config.toml
n_layer = 9
d_model = 160
n_head = 2
n_kv_head = 1
head_dim = 64
d_mlp = 640
vocab_size = 1717
activation = "gelu"
norm = "layernorm"
norm_place = "pre"
norm_eps = 1e-05
positions = "rope"
rope_base = 10000.0
rope_fraction = 0.25
qk_norm = false
attn_scale = 0.125
bias = "none"
tie_embeddings = true
parallel_block = true
init = "orth"
init_std_qkv = 0.0309
init_std_o = 0.0
init_std_up = 0.0309
init_std_down = 0.0
optimizer = "soap_variant"
lr = 0.00429
beta1 = 0.95
beta2 = 0.95
weight_decay = 0.12
lr_head = 0.00696
grad_clip = 0.5
warmup_steps = 200
schedule = "wsd"
decay_fraction = 0.704
decay_shape = "sqrt"
final_lr_fraction = 0.0
batch_tokens = 32768
seq_len = 512
doc_mask = true
z_loss = 0.0001
train_tokens = 134000000
steps = 4090
dataset = "wikipedia_en"
Each number is 50 + 15 x the weight over its row's rms, rounded and kept within 0 to 99. Layers, rows and columns count from 0. The size before them is the row's rms in percent of the matrix's.

# q: layer 2 attention query, 128x160, rms 0.11, rows 0-14,64-77, columns 0-159
# k: layer 2 attention key, 64x160, rms 0.0974, rows 0-13, columns 0-159
q0 090:57 77 59 71 58 32 74 23 40 59 30 64 44 40 61 32 41 70 36 36 56 53 71 41 50 48 36 51 53 22 56 79 80 54 29 39 57 35 74 66 51 50 42 45 68 34 54 53 62 54 51 76 27 65 68 46 35 39 89 49 42 52 58 37 77 59 31 64 12 32 21 61 33 47 40 79 42 47 61 45 33 17 41 90 41 69 52 68 63 64 37 66 58 60 44 40 49 62 51 45 64 54 71 64 59 43 36 53 53 57 52 62 61 32 42 44 41 57 60 53 26 71 63 44 59 29 55 84 37 54 69 43 35 59 61 38 58 50 54 56 58 38 65 52 44 58 68 59 69 50 59 33 34 46 24 67 40 42 28 34
q64 073:62 70 36 49 80 26 41 31 53 57 41 49 30 25 52 73 50 79 48 67 55 51 60 40 53 34 61 31 26 19 45 73 51 46 79 37 58 19 81 51 22 58 45 53 58 62 42 38 61 28 54 40 40 42 68 61 57 35 56 56 25 47 57 31 65 61 56 51 55 53 40 67 38 48 43 33 75 70 40 58 75 39 80 81 42 57 30 75 47 40 45 54 56 81 66 57 52 54 48 58 99 48 66 72 39 45 45 42 60 48 33 52 48 34 39 58 30 62 23 62 49 38 59 52 48 39 60 60 54 46 72 42 38 68 57 82 73 56 57 45 70 52 26 39 54 51 59 41 54 64 28 25 60 74 50 45 55 35 36 48
k0 081:38 44 60 56 49 38 37 42 52 62 53 73 70 72 21 34 68 28 30 67 57 50 34 66 34 69 50 72 77 46 32 51 29 69 54 70 43 55 38 62 63 53 42 55 57 58 43 65 51 44 69 44 41 84 41 34 44 65 08 56 58 39 28 60 64 07 62 21 45 42 29 56 49 55 42 52 65 43 48 43 54 74 55 15 67 52 44 78 17 53 58 41 61 35 49 54 56 29 30 52 21 49 44 57 42 11 64 47 58 67 29 73 40 59 47 26 55 68 59 56 51 42 69 43 42 47 34 41 48 41 38 50 61 36 30 36 24 23 71 64 54 48 52 47 45 50 37 68 40 42 45 69 35 54 43 47 78 34 36 53
q1 147:31 71 62 59 59 50 50 47 51 37 27 40 38 60 56 54 49 53 52 37 44 55 66 35 40 45 56 70 37 33 56 70 68 33 38 36 63 46 62 59 61 43 55 48 38 49 65 30 36 34 39 83 60 50 74 38 34 26 63 40 24 80 33 34 71 64 45 68 23 30 34 41 31 28 60 62 50 57 45 53 28 07 41 81 49 59 32 54 66 77 49 90 54 68 35 30 58 53 65 28 49 36 64 59 73 73 50 55 43 53 44 28 58 37 51 66 44 55 66 43 50 65 66 64 64 36 45 76 42 44 61 21 31 66 39 33 53 54 42 41 41 33 81 53 58 54 53 41 59 81 70 53 41 54 21 50 34 51 35 30
q65 049:37 34 82 30 57 39 38 52 30 53 70 47 62 45 23 42 35 42 76 54 28 80 53 59 28 56 61 65 70 51 40 64 77 49 37 52 49 50 51 74 65 63 64 52 64 27 54 39 51 60 55 86 45 69 33 60 67 40 56 30 65 51 53 51 38 47 65 58 23 36 39 41 65 51 41 33 53 26 45 56 23 37 34 51 39 59 24 58 62 39 37 43 39 40 62 50 43 18 42 59 42 39 54 68 69 52 62 61 53 76 64 35 56 64 60 29 43 26 62 67 30 52 46 45 35 44 42 28 23 63 22 60 53 59 28 28 13 51 49 48 59 54 31 84 50 63 45 59 40 59 34 38 58 26 40 40 31 30 79 34
k1 100:45 70 66 52 48 27 73 40 36 29 36 37 51 45 82 47 21 39 54 59 42 66 63 17 68 47 57 38 15 38 61 68 34 56 69 42 51 33 64 54 50 53 24 49 28 31 18 41 32 36 34 54 35 31 64 67 50 36 79 48 36 62 49 24 65 44 19 95 09 60 38 68 37 44 29 67 53 54 47 55 21 18 41 76 64 57 64 47 49 54 53 32 52 54 55 47 60 45 75 51 46 61 56 48 57 59 37 43 37 36 75 63 72 49 30 43 42 37 50 42 46 43 66 46 64 61 65 45 42 71 51 32 43 58 47 50 51 44 30 57 52 53 51 35 59 49 52 40 51 50 59 48 44 28 42 79 39 23 62 67
q2 102:46 30 38 75 46 44 42 61 42 32 48 71 74 35 59 48 64 46 18 31 22 24 64 69 50 59 47 33 52 56 50 44 27 56 50 51 50 50 68 44 44 45 41 65 70 20 59 47 47 69 59 41 32 56 48 59 62 89 64 71 62 45 57 30 56 49 55 30 50 53 45 67 59 56 37 48 40 66 84 59 67 68 62 47 31 47 50 42 58 59 40 34 49 54 31 63 42 46 31 42 55 70 63 49 54 39 22 58 50 46 53 43 54 65 72 49 51 47 31 41 19 68 66 39 19 61 67 79 84 46 60 82 58 32 70 58 73 47 50 63 81 43 43 48 43 56 50 25 26 59 15 50 45 52 54 56 57 73 52 06
q66 133:57 48 04 69 50 70 67 53 66 32 49 59 50 51 77 48 75 51 30 41 67 18 45 48 66 32 39 59 32 51 51 27 24 51 76 44 47 48 45 59 38 29 51 44 62 91 56 53 68 56 36 47 71 46 46 28 46 67 33 85 32 57 47 54 52 53 64 35 68 43 47 38 51 41 56 69 52 47 47 40 59 70 75 43 74 44 50 63 46 64 55 63 66 52 28 52 72 77 42 25 69 64 64 44 61 63 26 63 44 18 24 48 17 52 51 51 68 63 43 34 68 49 53 64 49 37 61 57 60 29 55 30 39 27 54 46 63 53 55 48 45 29 64 31 56 24 38 41 52 37 54 73 35 64 46 51 59 69 23 72
k2 110:34 68 46 32 65 30 57 50 53 49 73 25 53 41 68 46 30 46 61 37 33 64 38 59 54 15 36 39 48 46 15 36 72 60 37 60 49 50 62 52 27 62 53 57 30 68 42 40 59 65 35 16 39 38 28 76 48 31 61 65 49 43 62 40 16 46 59 50 61 70 59 52 45 84 31 43 68 58 56 44 57 36 41 59 27 37 55 29 60 66 29 42 76 49 58 23 27 49 67 49 51 47 28 22 32 70 43 23 59 63 57 49 34 29 50 62 17 59 66 46 71 43 52 53 77 60 42 41 51 46 57 46 65 57 68 58 23 39 50 30 23 62 72 47 47 51 60 59 37 49 67 42 72 52 57 69 70 54 45 77
q3 077:35 31 28 71 53 78 47 76 41 46 79 63 63 58 23 54 64 37 42 49 42 39 16 48 56 56 86 48 65 73 56 35 26 69 55 42 54 49 46 34 53 51 48 55 27 56 48 57 53 55 61 62 56 64 40 73 80 69 36 44 54 56 49 55 80 24 89 28 48 45 18 44 51 48 32 76 56 39 63 55 59 66 59 26 64 45 36 59 74 61 36 22 45 36 33 50 42 33 43 40 35 60 54 69 52 53 35 68 66 69 40 58 64 41 59 35 47 51 61 57 20 48 55 61 38 56 65 64 73 43 24 62 60 59 51 48 64 29 70 63 66 38 39 70 42 44 27 42 24 43 35 44 61 63 67 51 66 43 46 17
q67 074:37 46 10 50 77 57 48 56 62 55 75 42 55 48 35 66 58 56 51 36 41 32 35 74 55 46 44 50 49 61 74 44 35 63 66 63 47 48 34 50 22 59 71 65 54 70 44 54 89 57 35 41 50 65 50 47 71 51 32 73 35 48 67 15 56 24 57 40 65 41 50 60 53 48 44 50 72 25 20 34 80 83 72 44 43 53 20 63 70 57 50 30 61 49 57 60 56 36 17 40 77 71 46 85 57 47 33 40 55 54 46 64 36 50 71 56 56 58 55 49 49 48 45 44 22 28 76 45 48 31 49 71 55 46 63 75 23 53 60 67 57 50 36 41 32 35 53 46 38 32 36 57 51 48 52 28 65 41 61 73
k3 134:50 29 43 68 45 65 21 61 55 72 73 72 52 67 14 42 82 58 39 41 57 32 43 59 30 76 34 75 74 63 66 32 29 39 45 61 48 76 36 41 27 47 57 50 71 65 67 62 56 45 54 61 75 61 45 29 63 77 26 44 57 38 57 78 60 52 64 18 83 34 27 31 58 62 47 56 52 55 63 67 62 76 63 18 51 53 44 68 44 47 53 61 51 31 45 52 68 46 31 43 49 43 64 77 53 35 67 58 63 49 44 51 36 53 58 37 61 62 46 61 34 49 47 28 32 24 39 55 37 11 46 59 45 26 43 36 54 39 59 38 36 36 41 62 35 41 36 55 48 46 45 46 45 60 52 15 55 65 45 42
q4 114:47 38 71 48 59 33 48 56 42 57 23 49 56 46 83 50 42 64 31 25 42 70 47 53 52 38 47 54 51 59 33 66 27 47 62 35 63 63 26 51 58 46 50 56 69 52 35 63 40 44 58 29 32 35 54 95 32 76 48 77 65 53 49 48 58 40 54 44 43 67 29 80 53 81 87 44 54 48 55 63 48 33 49 58 61 62 24 60 44 74 61 29 46 73 40 27 52 58 96 50 45 56 55 63 29 41 52 41 22 41 56 62 37 43 28 54 67 55 68 45 50 71 27 40 40 59 49 68 55 47 70 49 54 32 62 49 05 56 33 43 24 51 52 26 56 47 44 32 26 58 51 59 36 45 64 23 46 70 45 38
q68 107:61 57 62 48 67 10 71 61 59 52 65 23 39 56 37 79 45 34 56 55 55 69 58 66 60 67 64 33 47 77 45 70 65 58 45 49 58 46 24 40 63 76 31 71 55 45 26 63 48 56 48 56 33 42 64 42 50 55 65 63 67 47 63 40 51 42 62 34 52 61 30 63 42 49 61 51 59 58 57 48 69 37 55 55 44 37 62 78 46 74 57 04 48 35 42 68 48 34 87 50 42 65 26 56 36 32 52 40 51 57 79 77 59 61 42 57 59 47 41 44 38 10 56 41 67 54 62 31 57 56 47 40 54 66 30 77 44 43 49 40 69 66 60 61 48 59 25 35 00 54 34 50 34 72 55 62 61 41 62 60
k4 102:73 72 49 56 55 57 65 45 48 57 56 80 60 52 76 48 70 55 60 65 64 50 53 30 51 80 56 82 42 43 49 67 38 32 75 41 54 39 52 62 22 43 54 53 32 50 39 53 45 50 44 62 52 49 67 55 74 34 84 50 35 74 56 71 57 87 46 47 41 51 63 48 64 45 36 56 23 51 15 50 56 38 56 61 52 48 33 55 62 49 61 65 54 90 59 53 56 73 46 29 67 44 60 44 71 59 83 55 40 26 51 51 79 47 73 61 60 32 55 54 44 43 37 54 86 30 60 40 64 58 65 45 71 84 65 41 38 19 68 52 69 40 27 34 34 47 64 51 45 28 49 75 45 30 41 43 55 36 50 68
q5 107:39 51 74 29 49 36 68 50 61 54 63 32 44 49 62 59 48 54 81 17 67 61 79 38 32 31 39 54 30 42 53 47 65 59 35 31 43 39 42 57 25 42 74 54 55 47 48 51 50 59 44 72 44 49 52 41 48 30 74 78 45 62 68 23 71 41 46 67 39 22 46 77 12 26 69 55 49 37 64 62 24 28 53 47 41 39 62 80 34 47 58 55 32 59 39 30 54 57 74 42 72 35 40 60 77 70 68 53 41 56 45 31 69 27 42 56 69 90 56 45 30 73 40 58 71 75 36 70 51 55 54 48 45 69 45 48 38 35 48 45 57 25 70 49 45 38 51 57 69 29 75 34 45 45 45 56 35 51 53 48
q69 096:57 64 77 50 52 34 27 47 46 67 44 41 55 36 36 61 60 91 44 35 42 76 59 37 46 38 66 59 52 41 49 69 52 44 17 60 50 18 64 46 52 62 22 54 80 09 58 63 47 44 62 50 33 29 43 77 57 10 58 72 40 36 63 37 69 67 47 46 38 52 49 68 55 53 55 60 48 72 33 79 51 50 39 51 42 57 59 62 57 39 33 47 56 68 54 55 35 76 63 51 64 35 36 51 36 53 47 66 47 58 77 68 44 35 47 66 25 40 38 92 39 39 41 31 43 69 30 52 32 49 47 54 48 68 27 75 50 65 56 52 58 85 77 57 69 60 66 46 54 39 54 42 65 49 62 24 56 40 38 49
k5 111:53 40 31 28 21 64 59 52 56 36 39 89 55 16 71 57 61 55 46 86 25 23 44 21 42 69 39 42 64 19 57 53 35 26 68 36 68 54 53 37 51 40 39 62 27 30 38 87 67 51 48 43 35 60 48 49 54 53 64 20 52 56 61 50 25 54 34 29 24 44 42 32 48 31 49 64 32 48 41 55 67 48 33 69 55 46 36 51 45 60 60 65 69 46 40 48 62 31 33 36 74 33 77 56 58 31 35 61 50 41 29 53 68 42 39 51 62 24 49 41 50 52 44 58 66 69 60 70 39 36 51 65 47 56 42 27 58 25 51 37 73 26 37 54 47 61 46 37 48 22 34 61 56 39 32 58 25 54 40 58
q6 096:51 33 52 48 44 64 12 54 51 36 56 78 57 58 39 49 43 28 59 43 62 61 61 57 47 81 37 48 62 60 40 42 51 48 36 39 87 83 31 73 38 53 38 71 47 59 46 24 47 52 44 64 52 36 37 68 79 59 73 67 42 51 42 69 28 63 67 28 50 42 52 72 62 68 62 61 45 68 64 11 59 61 61 46 34 57 78 42 63 78 46 33 77 75 64 58 47 47 41 37 36 53 54 77 41 52 33 41 44 46 90 54 47 59 38 49 75 43 38 30 55 37 29 37 52 79 45 67 65 38 64 41 64 30 29 43 54 63 46 44 56 78 64 42 64 28 36 33 59 51 39 43 39 65 44 37 51 30 64 37
q70 080:49 61 76 47 71 69 51 56 58 71 47 72 45 47 57 48 61 19 50 60 56 35 46 43 55 66 46 64 72 56 36 44 57 49 46 29 18 58 80 47 70 42 56 46 43 83 42 47 44 89 59 75 65 45 45 49 42 64 57 57 63 36 51 59 49 54 60 50 59 38 75 17 42 37 51 79 58 56 56 61 65 27 22 21 52 41 52 46 48 41 38 62 52 48 46 78 59 25 56 36 24 64 84 67 69 31 42 74 36 72 30 12 63 39 51 49 56 42 53 47 79 31 59 48 45 48 57 37 66 66 62 45 46 39 64 45 51 44 88 33 38 28 33 59 25 69 51 62 67 38 49 35 52 62 48 62 44 36 36 30
k6 125:38 21 44 36 53 56 50 60 53 70 65 41 52 61 13 27 49 46 52 53 61 33 52 65 47 52 68 55 49 56 44 45 68 59 47 41 44 57 27 25 53 50 50 29 60 54 67 28 45 41 46 45 69 75 52 47 51 45 48 36 58 47 64 49 41 21 74 16 76 54 48 31 76 65 45 69 47 44 63 59 74 62 46 10 19 54 66 35 70 54 64 57 22 27 51 47 70 55 54 69 07 37 34 44 48 50 63 44 68 72 48 54 23 51 60 52 45 80 65 59 42 38 82 76 48 57 36 48 39 29 55 57 73 43 33 47 36 48 47 57 40 50 51 50 46 36 62 75 56 54 47 44 50 18 60 48 67 49 60 04
q7 103:37 28 21 79 53 51 32 55 31 51 46 46 63 47 52 54 56 23 30 50 71 52 41 34 51 51 71 50 63 91 40 43 13 31 66 48 24 52 26 43 95 47 53 44 38 80 45 54 56 60 63 41 43 57 51 40 61 67 26 44 52 56 27 62 38 16 62 40 43 63 59 56 56 53 77 51 63 34 53 39 69 50 67 57 63 53 44 27 45 49 58 26 50 26 54 41 88 38 45 64 19 47 59 72 45 38 67 20 38 42 44 53 53 50 39 50 69 49 57 63 51 49 42 17 43 51 31 52 45 50 39 36 66 55 61 36 29 56 49 59 36 65 23 59 43 37 20 71 49 56 33 71 49 50 69 33 73 58 46 56
q71 091:36 23 38 80 39 72 43 58 55 64 27 60 64 36 79 44 33 46 48 45 60 17 34 38 37 45 63 55 54 76 46 50 56 40 64 38 31 58 40 70 60 62 70 54 49 61 68 60 55 62 54 64 50 43 41 37 54 36 24 52 56 33 39 58 51 50 74 27 66 64 51 33 64 60 74 49 83 30 68 39 75 58 79 37 46 52 46 50 31 63 62 54 79 50 27 37 63 75 61 59 42 43 59 24 71 45 66 20 39 48 25 64 45 70 48 61 64 24 61 58 49 64 66 22 36 44 80 64 50 53 70 30 50 47 48 45 52 39 34 41 66 49 37 72 48 47 31 57 41 37 27 49 45 17 61 60 13 59 35 48
k7 092:75 27 80 66 59 47 30 42 39 45 61 44 35 66 55 37 50 39 68 51 48 59 52 63 62 41 15 36 70 69 25 34 70 75 40 30 41 66 72 32 40 34 62 50 47 52 28 39 53 30 37 49 45 55 52 60 71 34 62 51 62 42 57 42 37 23 44 60 68 40 48 68 31 35 42 58 61 62 52 54 45 63 43 29 21 42 48 77 63 34 41 34 85 21 51 47 48 48 45 71 63 31 48 48 20 47 72 29 71 61 75 45 31 31 45 69 43 60 52 70 54 07 46 63 42 43 40 57 69 73 53 49 69 62 57 35 39 62 40 53 51 65 50 48 62 31 19 54 33 68 41 44 40 53 86 61 62 44 55 34
q8 116:49 19 57 53 56 40 49 73 45 72 58 65 58 39 45 48 41 55 62 46 56 55 65 31 82 41 39 31 60 49 54 60 29 57 71 75 49 59 30 57 26 59 22 34 42 68 49 55 68 64 65 42 16 55 44 60 55 69 42 63 52 32 41 54 63 34 50 26 78 50 47 35 66 60 36 26 44 22 71 42 98 68 49 56 88 36 52 49 49 41 61 34 40 31 83 38 45 52 39 59 33 54 37 30 36 41 60 39 53 62 55 84 17 53 59 23 52 36 49 51 25 37 46 57 38 66 58 35 74 64 51 73 65 53 60 69 42 47 53 63 36 61 22 58 56 49 55 63 39 44 24 56 63 47 69 53 71 47 59 56
q72 067:62 19 63 76 45 36 26 69 49 43 45 58 33 26 53 29 56 49 54 29 50 30 47 58 53 53 40 57 31 65 39 56 21 58 64 60 59 72 41 62 55 36 19 49 56 52 92 59 33 32 48 52 27 68 60 50 48 37 30 58 55 58 61 38 58 55 55 48 41 63 37 16 45 46 50 26 59 56 68 64 68 35 66 46 76 54 53 28 20 61 65 24 62 44 39 26 68 63 54 46 31 55 31 46 64 50 42 26 41 51 25 52 35 49 40 36 65 51 56 33 65 47 47 50 40 43 57 56 61 32 72 27 45 16 54 21 30 35 74 39 14 59 58 21 47 42 46 65 33 51 31 64 38 66 45 28 36 32 41 54
k8 142:25 33 54 47 77 59 54 36 49 47 66 17 46 40 35 20 37 52 61 31 20 33 45 67 52 39 43 59 75 68 74 29 54 46 51 59 51 60 73 26 52 36 35 39 57 67 31 46 29 38 32 49 70 41 45 57 39 55 39 54 68 40 74 32 46 44 67 20 73 58 42 54 52 55 27 50 74 50 67 55 69 53 40 31 25 41 90 42 60 32 45 34 64 13 58 48 40 48 57 65 20 36 48 58 38 41 63 28 53 48 71 23 28 41 34 53 47 53 44 52 38 40 72 23 31 40 56 72 38 45 49 44 44 28 51 50 34 37 53 47 29 58 53 80 43 22 24 79 26 49 55 48 52 51 59 51 54 56 54 57
q9 114:37 42 43 47 52 43 33 49 70 56 72 69 41 67 27 31 85 37 37 62 45 57 42 58 60 40 62 78 35 71 56 45 09 39 66 41 44 53 67 13 50 42 46 84 60 38 36 42 71 34 58 60 56 90 47 69 53 60 28 79 61 46 38 52 46 07 63 34 56 43 60 63 51 52 40 49 84 45 40 79 51 64 70 28 46 42 28 45 41 51 53 42 46 33 30 71 53 41 36 46 45 47 50 56 49 62 55 71 44 40 23 64 51 60 63 50 60 61 54 46 64 62 69 56 49 55 28 69 30 44 24 68 35 29 52 37 21 49 73 55 67 55 31 50 64 58 51 46 38 40 49 47 63 56 64 48 48 81 52 21
q73 093:51 37 28 59 35 58 30 52 52 66 25 52 55 48 42 27 56 48 23 65 64 33 42 37 60 25 60 50 47 68 37 22 21 58 64 40 42 57 34 48 79 35 83 59 57 70 66 45 48 52 59 52 48 65 52 24 41 62 25 59 45 38 56 69 35 39 55 32 76 50 43 29 66 46 47 32 41 47 37 49 43 71 64 50 59 32 25 36 68 59 47 76 65 38 23 35 59 21 84 45 41 86 69 43 57 38 49 52 39 53 38 41 26 60 47 41 68 55 29 55 58 52 56 45 37 21 66 61 30 33 37 48 17 25 65 35 35 47 72 45 45 31 61 47 57 42 44 65 52 64 40 46 37 24 57 26 29 78 52 45
k9 095:45 53 52 57 63 47 56 20 55 51 54 48 74 50 14 54 52 53 29 43 55 40 34 74 67 34 41 70 67 50 57 51 48 58 42 57 79 51 52 19 53 51 33 41 30 67 41 30 18 38 66 53 54 87 48 21 31 38 34 54 74 35 61 48 62 68 92 29 55 53 65 40 43 55 44 49 63 37 49 64 72 36 60 64 55 48 71 35 49 30 27 49 59 38 43 49 43 45 55 76 45 61 58 57 20 54 38 21 43 32 45 39 34 33 41 57 14 42 56 65 15 56 34 59 25 44 71 43 34 76 37 40 36 34 62 38 53 44 63 49 27 35 40 50 70 46 70 61 52 21 71 41 45 29 56 62 41 42 53 41
q10 111:49 60 40 49 59 37 56 28 46 73 56 26 41 40 09 73 30 77 42 41 76 40 62 36 31 23 54 19 53 38 36 64 51 41 54 42 49 49 42 31 67 56 51 49 47 74 72 40 63 59 49 53 42 32 57 61 50 26 66 52 41 29 29 51 58 56 65 41 29 63 50 68 53 59 28 78 47 55 75 42 53 30 45 69 73 26 81 30 66 57 45 61 45 49 45 61 56 53 46 33 52 70 63 58 44 73 26 23 73 54 30 60 43 73 47 76 47 50 33 60 37 46 35 44 55 33 37 47 48 46 84 66 37 74 44 50 65 56 55 14 48 46 80 41 70 55 54 50 46 58 65 29 55 74 39 51 43 23 69 64
q74 099:63 74 72 31 78 58 31 51 57 82 57 71 34 41 54 54 50 65 55 43 61 60 65 36 72 38 15 30 38 33 43 57 41 62 35 49 58 46 59 50 48 63 55 36 62 42 74 26 32 49 33 60 42 41 46 66 47 11 85 48 19 78 64 49 49 69 65 62 51 93 60 46 47 57 53 66 48 30 52 77 46 26 46 71 74 37 76 23 45 47 58 32 36 47 62 27 41 37 67 51 60 39 36 58 46 42 54 18 48 53 43 50 51 39 44 51 24 50 30 45 59 44 59 76 47 51 38 41 90 59 53 37 75 58 35 41 44 52 33 51 41 49 50 62 59 61 75 57 54 67 54 55 45 57 58 71 41 36 67 61
k10 095:53 30 61 48 50 49 40 82 57 53 62 80 44 59 66 40 27 55 42 52 45 52 46 21 38 38 14 57 44 52 70 51 52 62 32 48 42 48 55 47 41 84 37 55 58 51 46 35 27 61 56 61 75 47 35 61 62 50 60 73 16 41 48 60 55 47 38 44 26 51 59 36 55 34 37 61 25 44 43 52 57 70 46 47 43 58 30 45 59 36 54 42 63 43 50 34 60 57 61 49 67 62 61 91 39 33 94 61 64 46 43 09 23 31 52 43 38 33 48 63 66 41 66 57 71 32 39 48 33 47 68 35 35 40 27 45 36 39 54 44 34 93 42 54 18 54 71 44 58 70 32 41 26 36 40 31 49 20 56 54
q11 098:68 68 49 36 15 37 45 35 21 53 61 17 50 42 51 52 08 45 71 42 51 64 41 35 64 72 66 34 24 63 52 54 59 60 66 78 46 53 27 22 62 51 55 39 46 38 29 48 65 46 46 36 80 45 38 52 42 59 26 23 60 55 44 52 38 35 44 54 56 56 44 50 37 58 53 53 66 46 49 40 51 76 26 37 61 45 64 63 58 38 31 42 34 42 69 59 40 40 20 71 78 37 45 33 58 50 67 26 56 50 44 69 63 40 93 51 64 60 28 72 48 24 53 64 56 52 52 36 39 58 41 53 58 48 54 50 60 58 30 50 50 73 48 80 43 39 58 52 26 44 53 57 50 23 52 78 45 48 77 86
q75 083:34 46 54 47 60 30 42 41 59 44 63 48 33 62 52 73 37 45 49 56 85 70 71 45 55 60 65 65 18 70 66 63 39 42 45 62 46 42 37 47 49 73 26 54 45 17 40 36 62 52 41 88 46 64 40 59 32 55 32 26 27 16 64 55 59 37 33 53 52 63 59 40 42 52 62 59 69 83 19 52 49 39 54 47 34 57 63 50 66 59 50 43 77 29 52 58 23 33 51 37 43 39 36 50 40 28 65 49 43 50 53 67 03 34 67 50 27 66 34 65 41 70 66 57 86 68 62 68 42 49 56 36 50 49 50 47 54 39 26 28 60 55 69 78 41 55 53 74 75 55 49 36 59 42 51 68 64 30 52 49
k11 122:38 19 70 70 53 62 62 40 48 60 80 48 33 61 34 40 71 46 71 44 59 33 49 89 68 44 43 72 60 72 77 31 51 63 54 53 38 75 56 46 42 69 43 42 70 58 38 31 53 20 39 39 41 40 30 52 45 87 46 36 59 35 41 41 59 43 88 22 72 59 38 51 59 57 48 62 59 44 73 45 50 88 52 19 38 73 59 35 48 52 52 27 54 15 59 51 58 67 45 72 19 36 29 63 37 40 53 39 44 76 62 30 41 53 25 45 60 64 59 61 33 50 52 44 28 53 36 59 45 26 42 64 50 48 57 39 32 50 49 56 37 56 54 59 61 47 25 64 25 58 69 39 56 50 64 47 57 47 49 33
q12 120:67 58 62 13 48 54 70 41 57 43 38 60 37 62 49 60 23 62 57 53 48 43 72 55 74 53 44 54 35 63 51 57 55 74 84 36 41 37 43 70 63 43 42 83 47 58 78 35 66 68 61 50 58 47 71 55 47 49 64 62 36 62 57 67 38 23 32 50 74 52 53 39 39 37 37 53 45 22 36 43 43 44 45 59 34 64 53 54 61 71 54 66 54 59 59 52 97 48 79 65 48 61 39 42 33 30 27 11 17 44 57 58 25 47 60 67 52 54 76 39 62 38 37 30 54 51 74 70 68 15 67 27 45 38 28 47 55 57 44 42 52 55 66 17 41 22 53 66 43 60 63 45 42 49 42 58 58 57 61 52
q76 092:70 57 63 34 32 66 84 35 67 60 77 59 33 60 62 43 58 67 43 52 50 61 62 52 73 63 46 47 44 47 70 80 59 71 45 40 47 43 37 18 30 56 68 84 58 46 59 54 74 30 40 36 38 12 60 76 30 53 42 33 47 79 62 24 76 42 42 51 79 43 36 48 46 42 35 19 53 38 42 51 28 50 42 65 48 40 46 45 22 62 55 71 49 37 64 62 63 63 58 46 39 58 44 32 58 33 35 39 38 58 48 42 42 72 32 72 37 44 70 60 29 26 48 07 62 55 42 52 45 37 47 64 37 44 49 41 89 54 47 63 52 62 30 77 57 61 66 47 62 62 55 63 45 43 63 57 54 49 68 56
k12 104:57 30 50 50 50 77 57 69 77 46 39 63 70 52 50 54 57 40 47 62 69 56 24 54 20 46 42 35 76 59 55 61 42 33 43 56 32 60 38 49 63 22 63 41 32 39 24 85 69 52 61 37 32 83 12 33 81 66 66 65 70 51 55 48 50 68 73 28 65 64 55 45 57 53 44 57 40 63 53 59 68 47 56 36 23 49 54 18 60 54 52 45 59 33 19 53 37 76 31 12 56 48 56 59 44 40 77 38 39 51 53 21 40 67 57 59 70 86 68 32 55 73 48 59 50 43 35 56 50 60 41 65 35 40 67 43 65 57 45 60 67 58 54 64 63 64 46 41 31 54 43 41 36 54 23 55 43 50 41 37
q13 112:35 60 63 76 54 40 64 31 37 49 60 17 60 60 55 69 48 46 51 44 37 00 31 52 55 61 43 61 41 27 61 50 39 46 21 40 58 47 59 68 24 22 63 62 50 56 61 71 38 72 53 70 56 50 54 80 49 53 75 37 57 49 49 18 40 45 54 51 43 37 69 37 54 30 62 22 57 77 72 29 52 59 43 52 57 51 66 47 23 45 63 74 64 51 27 63 49 67 33 34 53 28 51 51 58 43 56 46 38 39 34 43 58 58 47 67 70 49 50 71 39 38 21 43 44 56 68 61 56 51 80 55 29 40 33 35 22 49 79 32 51 39 79 78 46 42 42 59 64 46 57 83 56 68 35 56 40 71 40 50
q77 101:33 52 40 77 56 57 54 43 63 45 55 30 39 47 71 65 46 59 70 37 13 36 56 57 58 79 61 53 30 34 60 74 63 39 44 50 72 39 49 48 49 62 19 55 45 75 64 56 45 43 56 42 52 72 51 45 70 33 77 31 65 74 58 58 51 52 51 34 77 65 77 56 64 42 46 58 60 42 33 28 35 52 35 52 49 57 43 50 50 31 42 49 23 70 68 47 41 55 42 53 36 55 33 65 62 48 38 63 55 52 45 52 18 64 73 32 55 49 33 42 63 46 30 44 46 41 76 79 38 16 54 82 21 62 54 32 86 34 75 28 58 48 57 65 68 70 38 60 59 36 55 42 52 66 68 20 37 73 50 35
k13 096:38 50 44 38 45 68 53 70 36 56 54 41 46 27 60 38 33 21 50 30 58 59 58 55 58 54 49 48 57 58 27 45 34 54 46 61 51 43 38 57 28 45 44 55 51 53 34 01 61 31 59 60 36 25 29 81 66 56 62 48 49 65 71 38 30 68 27 56 26 40 40 54 58 26 34 61 27 48 51 50 50 61 48 53 41 23 59 41 54 46 48 49 46 65 71 57 36 44 67 26 42 64 45 47 50 61 53 90 34 50 37 41 38 23 48 40 00 18 40 47 69 56 72 44 60 62 22 58 60 52 62 58 49 53 79 43 63 40 57 72 71 47 68 61 59 65 46 44 59 82 45 56 53 43 41 62 29 49 30 74
q14 117:47 57 55 26 24 47 49 51 67 64 20 64 69 27 41 42 74 89 34 64 64 51 35 24 68 31 51 48 51 68 70 34 49 71 81 71 39 31 61 61 61 40 31 38 18 41 65 49 38 18 57 50 80 61 46 50 81 56 43 59 53 37 71 60 63 17 42 83 47 38 55 75 56 56 61 61 21 74 54 72 47 48 58 30 30 54 36 40 38 39 31 45 67 53 45 66 66 74 61 71 42 55 45 49 48 21 44 32 47 39 51 61 43 54 29 27 47 54 48 61 53 19 60 35 44 55 71 30 20 55 49 31 35 59 37 54 53 45 56 43 41 55 57 61 44 58 36 62 32 42 43 55 39 47 51 51 51 70 43 64